Weights of a small GPT-style language model, trained from scratch on English Wikipedia.
Size: 13 layers, width 96, 3 heads of 32, MLP 384 tanh GELU, vocabulary 2048, 1.7M parameters.
Architecture: learned positions, biases, tied embeddings.
Training: a variant of SOAP for these matrices, 138M tokens, 4643 steps.
Each number is 500 + 40 x the weight over the matrix's rms, rounded and kept within 0 to 999. Layers, rows and columns count from 0. Numbers have three digits each.

# q: layer 8 attention query, 96x96, rms 0.129, rows 0-36, columns 0-95
# k: layer 8 attention key, 96x96, rms 0.134, rows 0-36, columns 0-95
# v: layer 8 attention value, 96x96, rms 0.15, rows 0-31, columns 0-95
# o: layer 8 attention output (transposed), 96x96, rms 0.18, rows 0-31, columns 0-95
q0:493556500520441518512511491526526540504570522460539491514470519431530467439478481473479434530568531559547524514482470502538536448593517491493446397422418445461597413448513485442481555550542506512477444465512577494529483473457469488585471458496470532455524467541446483485500620424500489522
k0:504531543473464504476486553547600513550536477566520491496536490490458489452474506473532543491535427476558513583511474514494552487523534460512496472519510497405613515537522500518448519463450560496496514469528554488471539432470505496479482464544427485482415465522403483482429486424526566573
q1:417495468462537463546477506379453479538442519523535503454533561475498440537487453497561448470497518490471472508501495513514403531550511451522569495465545538507532575520564547492494469558500499532485492499439563518601494423475494512533520584540496486542521504456525519467549468476535526445
k1:456469481483564456502432502448508516545488556466471501529482473492542457553492544504501463479525523543507482531527527596571441525457452516460468527530471518504449560417461478445484505473527495523539527512401458498570482455548494550525531537559469500453460517470537506536477455503420553445
q2:497483474487489391481499484514469588473485481445574479519548519533459462487464579504532483568474518555542505483453558510485506575544534477497551545494521541493481552542464504490460494547452507500499439517564600527496488534510486480479509463542487462513493490517512526532454501458491514474
k2:513476464501535478473471576548464499495513448477432535515451551492498465523512569530560455545476453511478435514458514516474534488533484485508549466523466573515517469510490544386535489513531575449476430523526477498481475527554489477482498514521471432475470454548469496595471467535489518438
q3:443532506520492525503460514567510502499510425531512471574444483436464494492518476513557471506536461528557477451477499520466527538497523552402491466483455439517486477529591468545524467579511507515507446523558592496489463520517529444437459509461518491501486489497372428495444571521437448487
k3:520572480533442428486437493524555545541568496479520512504529452420527496472472516557468521523544458544530585522430464505475524561447489573534528470506466468448510490519486452451531521586513525520538430502580512499429494522499558463459479428566470443454473497455512472481476596466517515460
q4:481532468502477461508436463466508458550468580462423459473524536386470475471493463586469507550510436514497563466520568475532457555492527459473502482452463477551487541462538454522508542511480506517488524558469479531494493586498550484549498519444456501490569487463520513498496499525498511478
k4:553508514429470502548506533440503520580445609546460485522502499511494417539562511514407550487523476521545470529463521511486518539528502519479541531551525480485432490477544480541528541473454509530490526452453509484484464471568532467461535513518474477550433422549537525504455444544504482554
q5:494433482585524536479506439482495607506547481547401486456493507508507488450495506506429476501439492511533518564390557463491549527485475452555572558468594486521483438498490574501512489472516488478495457454565458462483530495519539460478492535563445460461500553506440530483535501498491537494
k5:458468535567510487507555413505498511468505550503431530487484490471503448439530519549449363568500524535526496471510508399502511500441500456508519544492562533558494481528545510456525522447478492498526518488536544529449572543492514506476512528488483500460504593544436513489447470526488472499
q6:520488546532506458530478501472616423564504536509388576458494536473431533471442522461442472531496500534525483466584562407466519522550546502493541481490518499521515502516462511494485509479537479530526448465480567542501487504528450448520462483488490537533444466484461448479474555459477440512
k6:478563553483438539494495528455568522484516478528516450450572503458535463521544420491424507538469476514491479473525573514437494487512590551526490498446517561447527474517490516498542456458437551493496509517509475480510462485557520454509583540517505479545460526496514479507484502445479511467
q7:488519451507433524463548540498513445540486475511560499468452505449484481473504434473501543550504498533512509582438534479498524453470584461443478431501488422531425451519531588549493524496502520540508512493457544522451465474474451528531523464494449499528533403426490505429521478482526503485
k7:494503478497438412484480519518574439530521506479519487504451484567494452506557468491454518554456505511533469499509518455516601507558497545484447454525470525522489467507544490535484503513463519524479499489499476520481520567483534559530561486532441561489564424474504470493460575490508479494
q8:467519478529563483511465565491515500490493478458515516494515531443523548478442530550555538478430557478512500524494521516550540529413419488440545487482445596519549465494522539506488497520482468488487507536534549430446506490527515511479428490489552505492459466516543494511518463496523501608
k8:484509455496485448629483543494504543588452461541529501537488485502565574485489507518590488499487502500513525526446556525501517540501460495481531537497458574514470520456468502509490529514455506395476500525555569486478527521523530400550470503529541497493580515514490511521550546498459485538
q9:503517510522503522473492505460515489453564525492576489522528491535565497518575521514533558436477492521492598523538499513476511468533510510523462514444619494414487430567488451496492427484442514494425547541512547506466603523453459458561486512496535538539483531471426403538532506520513453482
k9:539561460557470533509502543571516514498545513450536523497571446521517508499498563443499515482499509527552489498520503483470473518526439493528491543524522517446554515561552480493452448451562501499397502536463517531512550531477522448555492470478524540514503499434416398575515481556483492526
q10:449517440436509447490462561468466487504542531531478460489499477521504512475540563528545455443507517482434469521590476570525543506515465528491508470521527525434507507529466439539410469459525516552487510403422535511539536476552522469496477487540452558471533550470498454478587471530447518493
k10:481513486494496493491546489437424474522515480466517493509438436543567503541460501514515459448536551479485522567495438528494424518452490509488490485514586477468567523510438495466476488519504491504463537446536482516521535391539451509488517528538541490547528528469518425486516521554448497541
q11:492517530524550465508432491468550474560440512557517486447482534535512487535533441491498465528516498565471492426419566455497533446498470484470493442487438503457471473477511438502502489519504437546506541454501531489458421501522500553485467514504446452488447524477542512474486498501539440491
k11:555523490485450508504567590515503449532498528468515483484472480421492533484455445545445514488513482519529485486459498516485467473502545441499525558481443555519482543476496486505520495514511523480534553475525490521515477553515542518467477500473454525483473494489544510439428536406482514466
q12:476480497504411551519495555479561494468494522532490511540504559487531506448554475482481562527506549526566528472522558500499528466519443478441498466581456461542485490504504508504445449507550456460445508534471543570572458513513493456550519520533569526471576505465505495516550453475471417480
k12:546525529460416498485472465444530465579516491521508449520540449439483411480520498489548514526441528473488523561519544549518428479569465529500534488460529516497438512551473546478462443554551436477456530467490462492528470509533471481554436501587524547478484488495548487523460439484508517526
q13:464457555452407469458442485506528496480404440514469485492462530459520531484534514518482472499569497573548536512472474482489507461565563535522540478507420439445496543487510542469452516501480543559470509569478489479458508490462556512487503525561456487503476478461499402497466503462488466474
k13:501432559511576522468509490586507533554526537477485417449490471484479487571513479516522453540501445543594449497497507598483491454554464548508480473466577492464528532503565477472543493517517519546495515498525538421477483469485529501443516476588500518543473458549538527495484486452486497540
q14:532570525425504513549480432554456482486490438513577461541525495497515531502490508490547563498465569519477508480518508453522508571481491420397490512457575520413509511493504466543482476584506439538525547480496470514537435506432514474463517501478466548493472484397514396457483505449520466515
k14:518558449509537580450451513563462488556499512506530538494484482529520471513531548517495498481461477492504482536559404514551578443451499506588497484465452510438504479511525419428504539504461468487509515477487489535542421454534528445514488515407535538501514478478554476552489512520522529503
q15:494490521489486493467460526528523474448463446447475495456446518542528482479482583562474508480523463535497474492521520531518454478524415453475461498483511462486476503481512404573508521538492483432528490516522455443542494429484418523505485504502517496457525488463496576496497478474547446500
k15:497517485527488496465537458544464586486493509500517514467469510498514504449446492538482454501472520458505458531458551445502453431564491488490484505491432443546560551549507496548419555580500470519552500504505508452554471505594533526519527544495520481492508425467448527501501513547518571545
q16:528504547519540543483505469518422556493430453555492471511491494520505464543513480426525512605461421508481431496519462476522529516430490554575478525517547554481480497547483519518524600441539430463517531511528476440438515457483417511479511497493518491416440504516468448456511464490550541451
k16:478509435529467568466535456530469510460505465482481577466485507455459494520429494496488492502480538535473451473449485456524520518496576584605472533508496465525552513440523471516492476469516493457546467506492526519470497493409493516498488509513506513481549520439478577519444546456475469510
q17:466516494495427514486433506519491539528522496468500536565526542426526542513475488552485510556518481548501529515476454496454561467430438484469545539510559517515489546479549510517456477467582555487515438470527590490458485452517468488482530471458533467510521483460493544495517592501484502472
k17:435520520477466434514478468510467510528508490441509475507522463520534509465505574497511491479480517478524521479455542553467596504515480544487498537442462498464561470533548492512503529469562590556513485356546506509484472443507515443484532519460536509455554463570515519458473571491473482506
q18:510491515450553525534480472448551522525425472425474474519498491494448509542501450538464496472506521466421596509510463467499448493501528480534557451510503485488561478556452531526452487521476467484504508484489457491546497524532481489461571527418494548509432511518511604537455436469514533454
k18:510514502549518476506504483497549530508452506439449480445514485548409532520447536475528484515531589449492501498534507478497488484491506467551533471514460479537509534459473538513541504491469564506545496544520402498548470491515555451481559466491512595562514505511549577459555467536545487406
q19:388568510468460489516534419514630499483516540485555519448507593490468432496505482533466507449490476489527473482507488500482508531514508484546511484534474508505536449511448526500444478557533497504435494510485481534412529472489470546472503502521491520371517481539519440475512489493489491488
k19:533464547493565528470507562483477449540491456540488476457514449488494509505429508508484547545449476508523520584533509535411551469516452516541522610521514455501501481516438567510500566523433502489458467462488510507523501536485445455521571415499466522477477477517463517534482444440487472481
q20:497422438478599486504506440530422513520473506459477521516559446506492460477451522379499512469484517509392556519524548563550499427481471538478432525519528508547470444506501559521539520474526478496446473529540540486532500494521415510373508506503529490457455591478499466521546517487534520501
k20:411494477476441511546482496497501509437503547490523492556541518506503553461446563482469563397468500492432526534531481493521488454447464548511466482564477577572516535472513535548481451435512464458517511479564450562574524460497491539478407449538507471451509538549559498559514494478487512530
q21:447515498457489458544508493432474446483475420449506482453545458516496477532495493547493474442529454489574518473515547502438554438489468545421516534441509445550496570483430563490505529515558459449489469433514511497497510532484494494498466495485511491426502524449521508547558483522486504482
k21:483568523496521460451455556441455514507503497491485492512545471464415475512501524495490483456483545507439544476495491484501488479509486566484518513467453566537554516417530509539475547550465531448428485432450513478488550517518509505461517506534531423362489445501590433517594491536475484503
q22:539505530462523471489410440445506504484451467487596523520505546573520517573511498416541568418528496506438455503565535530511509556466479505465469495527515542548456526420497588488525517448486413452496521464511429486621409480520481487502533458417558555483476430470514558505534452498497484536
k22:571506439470543425535501432443472460555518506484543541472519517487454470513528415518519500418492532436433515461526533520442515480507526517518438494505417565536557545474454450484464462507498445478531474532525438546498494464492535569527518560406576506489575487444500544531548399503509532546
q23:581451482570500526518502484546515487439527455494533490460520492490460502458503475517552522492532490522486466496563534504537518518528499425479517588520498513485478478558450527474488495450501449518449491564411517439521498542472534504540520529441470555524463492511494468500519445611574496492
k23:532495483525510472485504549547580494483460512467519529493492529489515492524522516535527505465488502493482529451457474451440418527505545531538525524435537477553447482482515482457511530459432455462466536527470439572502489506513500482570530498523440555515531469487493491468515482542500501530
q24:517438495540540512462476483517477473492576405472514585533472479519514428468513533528521509566493540459478465455515482466526463489566543395483516509551475455510528462471462467453547485467498427499586568533440441497583528394518444525479497507482473503461481454512558528423502516516511575480
k24:486427456493494536550491476505529487472498444547475523543497486549500532440502495544477432529493554490474472473529472492565425538568523465505536469512483508527545465491503371523546488520467405529561502498467456539600448487461499501525473511493440450519556447478539490483509515493487577517
q25:523443483514591483476502505540450478424484498497505526422561542521482552531510558478528552516470486505441521472511415528471489472531536456482489469502537528487440522479561544395515547496550521453512478475484534443459496522515544441424427493543493530483500523570447536546481440510436519466
k25:488449533486536455483524430543435546442471531481449529483499477573531589508474509534447503490512482484484564458491463502493458505541564495525516468497493527550537583516520525442460505521548501391491509544466539510477489474467542531578475558500458477544558545543466461575506448509476439409
q26:522538466461599533493558486508482463428436554457541501477589554517501490524473512492479543494525476476508458485473586513513541473463443507493521460505509475476505528487521552516515483474463499504502507467467478520551512446504537430467490566432562496491436533527518464488463504463490495500
k26:522479483512511508527462441516532488468517539467483507436491603512563567487504518454494442473498521556446493479483507525458552473503536456518504534479491508517494563487462479498485502527430512486479517513509488528528501487429500518532457487407569475444489498479521487545472471571428485478
q27:556500494520499493526514498506490506494545471548497441530531579491444505463510459474479539492460509494525486541588502501444485498485492460506472473439453457470543510485491533542588538506494489447502502535446497491441525509533526485463568515517510525534505491511537605558496504468485500495
k27:495546539489522483449496461543544525492493499522474512501530511495459490477522515498460533566552509472465521527511471506520520528489513467478535500529488492564500558440452466508477560481519456484411493501467506500495391525516501540503471544541570518499515459520436494528499471503548463513
q28:495484473468497541503467481483577448424484545522515457488499502450495450531478511486480452504498463503480473516516540459487491508522516493518543502526475490605492482487490487471537408486564484489548499529533513514539520468470475438474482443544491513527518504533430551451484489494586550499
k28:515455499445497434508501495458501554596545518541494498465497507496446496544517518446463451521474463504430513500529496518476491526593466497512522529489443493559502469548453559466472441489517432441536498460489512532495478458512493447533507484517446487481429494497527479464495549462529540480
q29:479522573438517521543488547455509517466521543485529498510487530496465422532489529466513509487517497503512534538513547519503509469535482469502567559548480505502419526503465462544446470552501432529463510572415450413528478514535453528571452549514530562544525543522509475513493516509419499485
k29:451491454566530465501505534523506464465458432448590509465500473509443486531446471478508537519484480481428541525472474562426467467539408500498589519509546493478429480569486511463459427550445466547526535566408526492576520473546505482481474538528526515519499456540503576463488447548441517475
q30:578473435445453543487447513533526553592514529503511567491529501534490496520563464533506530503451447481554453484517445470548531507567563478521457421507472475391538470478544493557475517542478446462508473533502517498508420493480517484513462557476486486486481458454473554484474511480573541537
k30:523522503499473522479487511496485538562489524485589484461472550575492465498569471552469564548504504471539564459551485501551458519537501464538409420548433458440509506450542485529508563490527540430493492531526467495544488474447477435492505484512469487480467442539484549480423452456565533552
q31:529510541462488537526512441467531473561515503564509485560499491465486579522493477510498525505517459482483501538506510486486500497473493497505501465502462512564465467469427457533507511506453489508538442552513530542530518454473499488481436593531525509510522482540493516491527462500502517491
k31:484494525489497502539491481460518486546523514459476454455524483496523426475460477414522529571477529445535488534528533475466487527503483498537537524494398508492452504448436468480557408486498488531526451553505587507531519465477485543498464530503424483484491487495531464479534554537541460526
v0:466534524509473505542496541437485442541535540557467569477455532480453485472504514538444476569568554560462508533450502425528512445500583472506504441464484446499520502496509471521458475503512483493509526496449460527501609505504476549582543516488500504504536536541470494494518555458502482495
o0:552516542521418450429502524512577501483540509541445491542563487486493554511514503512430479478504576494485520568551510528530523469570562486503550450532503456434502462519447533505510459552421518522514493475545455520548509553519528563485534505490501481462502532522585485448489551443546491459
v1:483495534453486528470467467488534471474540511499495501469504492527451544457501532521493442486445518488470480542483493443485479526538515482522501518532539488493465507479505490474501501564486522483475508477507513454526535461555441477557553500531474509475517509518540494562494513516447544514
o1:540537482502500499508503511545459461494540523471493504501508504458477401535513501494525499468495476544466558548526486499527496472513505529511454517474510546455535487567506494481467499475534515501508482515486428511474516564521482553500547499500563516522518516471488523491522501496538574443
v2:509565482496516534518529534445516471501514456509478513490543542476528480546479519515465483497514471541504484526527542524497469494467511503549477486499460547481495555507520505508461486531492498507515480485470524508524493580532522498497475518518493486479536483464517449510512500483492503501
o2:490451484518515517511464507544520499492489514478494500496520514500482521460523542448527505523536539506528537524460490477516496472507546433492600468512530446414517469491541536556485487480485472510496507485495499493461463509506511480513514536473511550519510485536473543465487481544488541517
v3:426517488504503478511482505471512451493550515471459508452516537553542465522470473540508509467564524517534561515452523501449553512529553502522482514556464478481532485480461507530479469512492503522452516523511499538520476432482509467530453500541508481540480516525477439453528509466498484438
o3:543602566486441451566500561489497534479533509481461445504481502459535492482496512489476494496465491528571552472482551464572479492474480479448560529492479470473480503515483550485451437477445473505482508465456462509460496486429475520522482481525538448456501543510492501532518471557463478534
v4:487525534510519496508503530464521486470530493533501528538486516443510497515537486503481449485490541530507533492482446500527568509507546440557488471536460489486498516493512458518434401506563521498476482460433507549489473496451443506608497567507508549505477525534558525499499483473455498456
o4:517508540523480503470449497486539504462555503489464464489520527524515467503481533505521458455476507520520518508513574536509514523590556510503473426492492460409510469531462459497495522538428528581512500576529470490579564524515580482499478510524537499496416498525453447475471546551472518507
v5:496456502465561537515438466554468524537452466462552517487465443541506477556462534442445588447533432500531514496513551476483482504505483508405500522491446479547528490491519493543488507455475508501524569436504534492476505455538469498487492497494528537515475504510493461534482479453503494523
o5:484432469496478508468573430507476526468526530509468504514529506523477506515484454528526503598491491458530482485481522474531490542488493561486507481518502436585493460461458501523468530511513495451477436536486513612516484544481481475566487450483539518446524564541547506521499516490506491480
v6:435507536485465509528538527433543469514493532478484459432480529456516482509508497495500493501557513521511500492480501493541533525542565451385504519519476447552497500476515518513473522515571500517493459514455473519484483501521452490518475507474540528479467564474505546496510509518507492452
o6:463533540476472478525503473487571466508466508516504500475524496473438505481538485522522479441463494550530522510496543514501552519557537528514534437545480519544496467462440527490487499499447442545443493492471500465491502500519556515496547502460480505503482409502526475473475500466452531553
v7:506491528484516536546556486497521470551518535495480538471499521536448520475538510518518526470530491570498479490483483525548477493451491512488470497488524475521458491447515432502468486514499488524502513497542448501495485491512497545498468475526485513493515522488511495506552495510539490495
o7:543503493508495485489512505449491503508511489472481487485463467490465500507516540500474509497468479438518501528520497461477469471535511510488564517502535510510508459517495488475456551519541501494516467427440519477442481490558478543511521498523486482532499502537509522485458472470498501491
v8:524496503448511493583537493482519487521498487450467424526519496534512529518468484558552521472490497494529489516530473492495499540468504511508507474525539523549551462550424483472446513494455543481523437494491521476476479489529514488479469484474479491499555536515480531492498458446508414467
o8:525519546539509479492512432487519490458502545502490519446526573478481525551507502554505413451523503526522446519496478528527489507456462507534506545415526491531436540440527523520491535502498497470488489512516474428470493472449511476519528529537452497568414495549490476531494481477530469533
v9:499439519503492461494524502472540510555493512507497568487560544453459506537518520516459482492517536504475507493499406458520521484468505506482475489525458484501485489508483495508540474521503513532500435525488498477498579499498576454501545516507559522493504507521483539527521515481501516516
o9:517535447471480509477501536496505475513505541563503477481517489543500507483527432452512483514474536459484480484538548523518511459519487501499498488533547523477501469522503506471466549455530536511512535459572556551466438512504460513497552460453456469524425527498533468477464514479503497502
v10:560489490530465450465504539451481526491511521465548484476517517529494501474457509537506495525498541538470510520509525511500565507540459481520490516526459482503476476493488422486450466522486538496521550490488506500548478524485500503514525517516489531489535538493504490515472490468498472532
o10:513506492478493563515481491519513500483541504518520475469432495470491523477505519491545517496523507455537555491532459493482466500563520515523478480531514569475452496504489519476520526518461507522512509517460459506513506535450550474506490511537481593469559468510526492511525447538484440465
v11:491499523523540485447488506499513528534535471527506421496516504546444519508503499512538492488489515555541478524496502448514480469499478488442481509494514515475503521508448459499477499521507526492518522531509466508512472503519540544568523544532512495433557589500517489512467489507488512513
o11:569481508500499481475510495539463528403517527513493538483497470487485479499529533508505527508477479494451463472481502531496513549515499540591470483516495513499503486457498513489460544510509448504524518503463469484450509514474508472472533469528441509424491464508464526469507514493538561446
v12:539471531507504516473530465491494481508475478558452498456485468523434495495492485522528526533503498454498543479496494494504516537516537503479471539422510465544499512564492489502493499477500476476503541542523513516517479457471462482485431506533541507448446474479448464486480451502465463513
o12:493468528449525472509464549535459502496443465419563465527545454475494465559476484493539501501488477512466500538463511538468473447483479505461515459507477526551471498487549515464546496468473462496453486534432550500509477481500504488513491451499429526469426528489442504538486491458551498475
v13:520538489567496520484500594427454476541478480544512444517508523521513550412478480587553504494490570504494551498537503522445529480438515500504463508470504520410486576503506476491487360543507516516529520506466456473454485567472509518527540598504452473490550511526501428545466510476476531489
o13:510492447505476508460475507514469581452506484444517478475500459539543480511541511554500545471516505489497499494419505502503481500535399425552556509528513463325472486543530539487504505560496533487504522544531490441536498549471519495503467463529500574481486483496499549529470467498482467555
v14:524500526478476512502553521483517486496517476478487486491473506538519488452509547506523521470479487520463520491456474454503533492536497473495495508452484516510548539480437464566525505531510538528476524500480557525534480534464496526492493496512471504478495504454494460516521501500496500524
o14:481461488483498478467469512485499520436514477505509503448525463476448514516518471430481479507458494485488493492470500513475496492518520457523518476536462531506483490508571512412445416502515481474454469505508488439462519541549458488498487544538513524496523495520476451498527468507441454436
v15:490427499500489492506486488533482551499460500483483516489518504540506477563493444481505520523533460504473511505527493535513488551474498513516526504490515521523510524465492519511496491513466508470495518523500521469452478492517435447480480480428470435478499477456488545461485469474473554489
o15:513492509490519534499519418567488509520477505501501486504509512479539553509489561519520575494454463465519495459488519509459487438473492546464482489527495494501429480500473499536523507470517488505507471515529485502484468476503479509450542480491558503499487496489491491578501437490519450494
v16:502503519513496485501542521551509528496526514476483569472504477461538415548476497492425555501550473440533519524496502534587478470523510537491479510511455522538520486490486474507483475455478479464512504495493501531517515470520507469525529528465496453487484497494510462527500508472522474467
o16:561464489454456499526456465500532514514480456473469461540511492500458546497514495428488478560534473508490485516502475474500498478562523487530546475505519448537503531456466532508502463481466515528509498537539479544538488482499453475440491502532513512492472513542520525493472507495515499511
v17:509494515442500489495504478526543509531547478486530476499497483477434488473488519493493517520488519472540474526507483522465504511509464464511477511529476483561538447466534553504480499472490515472491534510466478531523548436470553523547513465486533520480493457513455483491468500546497515488
o17:534492461496527484493517534520541484459550518502491584496440486491569476541493450537520461527511488468503483506524521484520504431494507513431484521539503508537497551461438465513468495471472481518536493460409523489509550523474476516512479502490510517523528530448513439495470549480505490505
v18:532465514477524606481508454514448519516461515488484476543488504543525557473456513464519485457503459454499485452507510530465528533497523509460486529481528563512487493502515477478485560512502450434515495519525562516506483462523489489464542498486468521477512479484507519533557469510562456467
o18:475515528570520504493542517489503491560535490463535492484541469486472464517495496549532501555505472491516460441517498492450472527509429591555540542504524464564508526517537505537543485461508565515491394518511532495493474515531512481490516486504497493543457535538513553506481473488491523457
v19:494485486462497519453453529463532455465575516510534493492507517467496497525529516494507467509513468494530524461518498500557555488500466444508481528495502476527456543500458494531504466517527519489475518537506516461493541502502463506504519500486537500501501501496496488508472497498548490491
o19:465509546523486467530535493509494469540515475438496512495459492487483485486504499524515558497466515483478474512505464486468459491541570479479500423530446559448518503468544475474499503432509499506548525505479470514456520485513475467507461468504473558469509485502460443478544563508454510541
v20:491512507481469496490552524448546485517586453501471557514468550559462530546461513526480518430491539547499489533486521502554569507470553461479531486516487481469500467450518511455506496534546482490485489521430508456506501468462509530479518473480494519484450542514513467489521549495485540486
o20:522452538581499502507509539529538456481582493541455454486477491473475537462547497503491439498489571513479604515452523527522499511543478469475566525532485506472488501517442500516468493506525454533493561531525501436507518488530519523516542522550457492476516531494532454478540481493476490566
v21:555483458478526484456472496489461551479472500511509525516499460520490435500495503418473553501508414484510453557500534480514476456493458577510470466517506521471512461523504547487551516478505485482478485524532514536555495526457528526446472536482497516535521490512477440544451541535487515457
o21:467440540488555592544532500547475500511521463518478502517501503502522476505513461438455487535552493471549481465528489454506522437458470492524486466515486455504514502477524474535519493522559494467485530458487491490489515475513517459483470510554529504402542531498456531518464481451485497528
v22:459454502533559470497508472562503520489508500545511511494492471484533523461483518440436528493490444498501452486536506529500489516462511562522508466524497508502513469535511499536513572518477469453475519513510500524511455505489502534449483457487537488504445475504494486511473464492551523560
o22:566460476510462539482465466502478495530478480520508517535537491502541498486515456522472508528541532467489496472473523492476483499457478531447462511475499529547513501478526518504537461469550486478501528477520529538523464466522490501436486513520501463493540485528472503510541497539490497475
v23:483451513472514493492500458539514482524462506533523455506510475496491555527476465504543519463491441448479471526493527530508454519449441537494474534450481546498489516523532525516509545490469484475492487470502567463446464527527503522477500482485476491534444549488442521538520465525508524496
o23:465509443466496524517578482525476561484448498455522566515491479535455490502523511516488500577516483515501562471453478446442440531441486533472518474507532484506477508501515519527476495479542531462454463485517506500475505456538522449483547482496472503562482505448470507495447513478518472517
v24:536448485497495549503539482542505487544535494502524508468488508513462482483535485477492498440453532491482444482453516572522449588468513512558488511494497526554480498510506527471480512509489501539525476455487495459457529504562467529485545520544485498497533530469521522527489539453535506462
o24:520533443464549535486472524475493532490485431447491526502468504479443527556462530560495496494497572478432538484485498443462479481521487524496486501505481484473543458456503482538476525490541450463505456522529473420490486518526519517550506455479515543520433496494488529488500491480530484485
v25:520448493516519489524509459489533489470492526454514528516496521523540437517498481457500533540467478464539487491489497464558526528487490529448474481490485451527485492501509491528510550476508468500509519477512485493427524475519490510495515437472497489483469492513493514515495489525461530490
o25:469471524507454521522528505518513478549475499533487478496477510538476533537472501506455513525481513493474514491539512497510545433501449555481501507540562523552495493498462517521526498495577527517497491494477519481493525532559482421463518534513558511469474497455536477487459512494499514495
v26:419575572482430427560494512453501429584553549462442513444547588470509469509545486556495440483482545533527517509402513501481535502519565491483519490609478445529498518505500506525478448501532504552497516551438482478564581542486486498581520553489481526428554533534513537363549488533442482433
o26:548553499500502459495487509552512475458517563487492488385490506445442484474490485504483502453502467569486540510506574513531608505598596442494540473509469460415516434542454536561420447531409510527491505448455490473558453473478516511556529538455478483498464503437553454492464500481473488443
v27:531475464519505443499441485551509485520489474451488558521509452505454516511466508518518482472507544524503476530502502536453484539469503474513456507462512520482451502541515489484549529458524522448507476499529539488496503559550453498491511515480455442497501483493477519493500476555470556532
o27:521479469415579538534588526530471518507541524501519454472494514547547492523543519504486552479477517493424526505537545534482495512439477531513493535568536552480446498498516493573526446518540509518456443514475465537491489469555506488457498505482516540537455566534583536546554500523560529512
v28:524483508500530532503491494525504504505500544499486435397538485518499521496528494521575488503469516496510533509475530488496532508538468530539497482492537496467470526491482437446502462449482538481536487462519534495463450513437507508453472521509450547510523525449553485475546495508505580520
o28:487512419510471488451505551485453510493452492466492494533520554487450494509452514484538468465439469491487444480474476438471409498512544481507444497470498542442505518486506499506460475540492483467444509514493509420508488491525406464555469557555532455531502503492506507561443416485475476445
v29:542487467484540507461545452494499496508471483480490494548498446545460479481499545491422483477472532497530528518498492480520468519497517505515513521462503515498456469448500488535492512461503535564503484519504500533538471498467472484435506521476465472511482521477481537535517521511561516491
o29:501519523502498573530553528536503524456526473580480475506471502521510529479509535489573506506512495501428431470537544532485506519485495489488526497559481550609582520530532529431595498512486476458543510514531510491489513500574552508507509516509513521538496525545547547490512504469495537529
v30:459524452530492458502487513515493484537492527452483524434484485477543452506542507519456472504487414491525494529547535489551508504559538495437504520486489537557548501427522517515488501537512515519426479527485435572491559432456485497493477521458523514500509499579490490467508505483469486483
o30:571545523467479489487492478519567431467513490484438480502523502470482559505475504531486546498538459500568509532542550528473497491525473550517548497546431486590533509544531531487477527547447518545453565447476470518502507515490525473480450545490566483463503497495528507532521555521477536532
v31:501490502488531518471480492446504547478447547495484529497486493528520462498505473529457493555540565530546491493505509542519505491495468484493490453521474540498553464514543470492547462521549559471480529477507487474511557506471454452522472525490527500501505519457498409463538504507492516474
o31:517437545526448520502462515570515496486518494552556493498588553472517514467489455456502496464490421489517498550515520533484507482502526554494491525513479459469482509465475479526479524517463519530473477510465471503443474495505479491498506523492537467439516491539530533525499561525528457564
q32:478550480427538481506494465450501428532511409482514495514507520510504523507461435588579482441560529480445511461533500555475538483450450502490493558504496507556496536427490528539527491481519461460489502450498489537539476523510501512514544499466572492460543484518502567501539466486502495467
k32:474560476471511531496436479404457461556491459467449555515519475420478499467478465499569512429522533481447433486553495541540488488539509521527525474497468505460534490494520494540474471580465500533489503461490490489524512461550458591545571483513524466473491485466525492462539514499480471522
q33:490494488513507544462496530449576524498508457534487547446494457454469524427466553457510496482484455443484477524556506534512490455437475383517488547502517506481530546512488486509455516524497501430485517514484470532487490515465449501497499543542540519493496536491467495544462436414517560427
k33:598520543505534524514513525486434488448497490501545487553524462482402500486463464458546547514451454511502474549506557519449482497511525480540543504512558546456514527526516525514457495478529466562469529482508519510510517476503495557516464549496471517424534423520523439518483464437506529555
q34:554457454509421572479491454473466538536545552496501500506533522495560536504533448538549484490462528486448596491519420556536517490514547472522447506451467524494521555487549503516461473529561493490504515494444532503490504576524474428528446519579487527514542517548537466522501461517464525542
k34:498526535453482479478449475433516518549521583499559462482541439513548457531550437483460560455495439430443506515497579539544559437486511461499486502579534468444523464514573497502447569515506498476458592452514530433480455443503504419485518472586509522453508598497493510487492454473520491488
q35:520494500456454491508531496467523394451437563405580531450540523552460458526539479478541524461475562467450512516510491477553437472505482523495531502548495465500458503525476447571496457517473390489482489517441429508546541494485461482583490580523532612541520506517525543498524456509515492507
k35:484445552484554489493536546458513436487415537495501564451591533540481455534532537452520549475518502491424513499521486497513475485461453494506446475519529485445428481554503481563438487493502470467496565505478432476593519475501491531524517574515507519484547523466637519488541470521490486554
q36:495585511526438508466486499525570496532533466482492509457535485459517527542492451495518486512541565513493458505464507443559554455432496549522500533497450478553499465482543488516505479548517592472513568454497519527449554508486477468483490487526485524487519482403507519486516582505523494505
k36:500566504533446500496511546462459497518447470513502431506508500456545483448520543487509476459535455448540482472434515486491513488517447515407524437488482531475536490505510501594507544450521498463494481489477505504413508518466500486453595466512465553530510478469481488508528561514475491543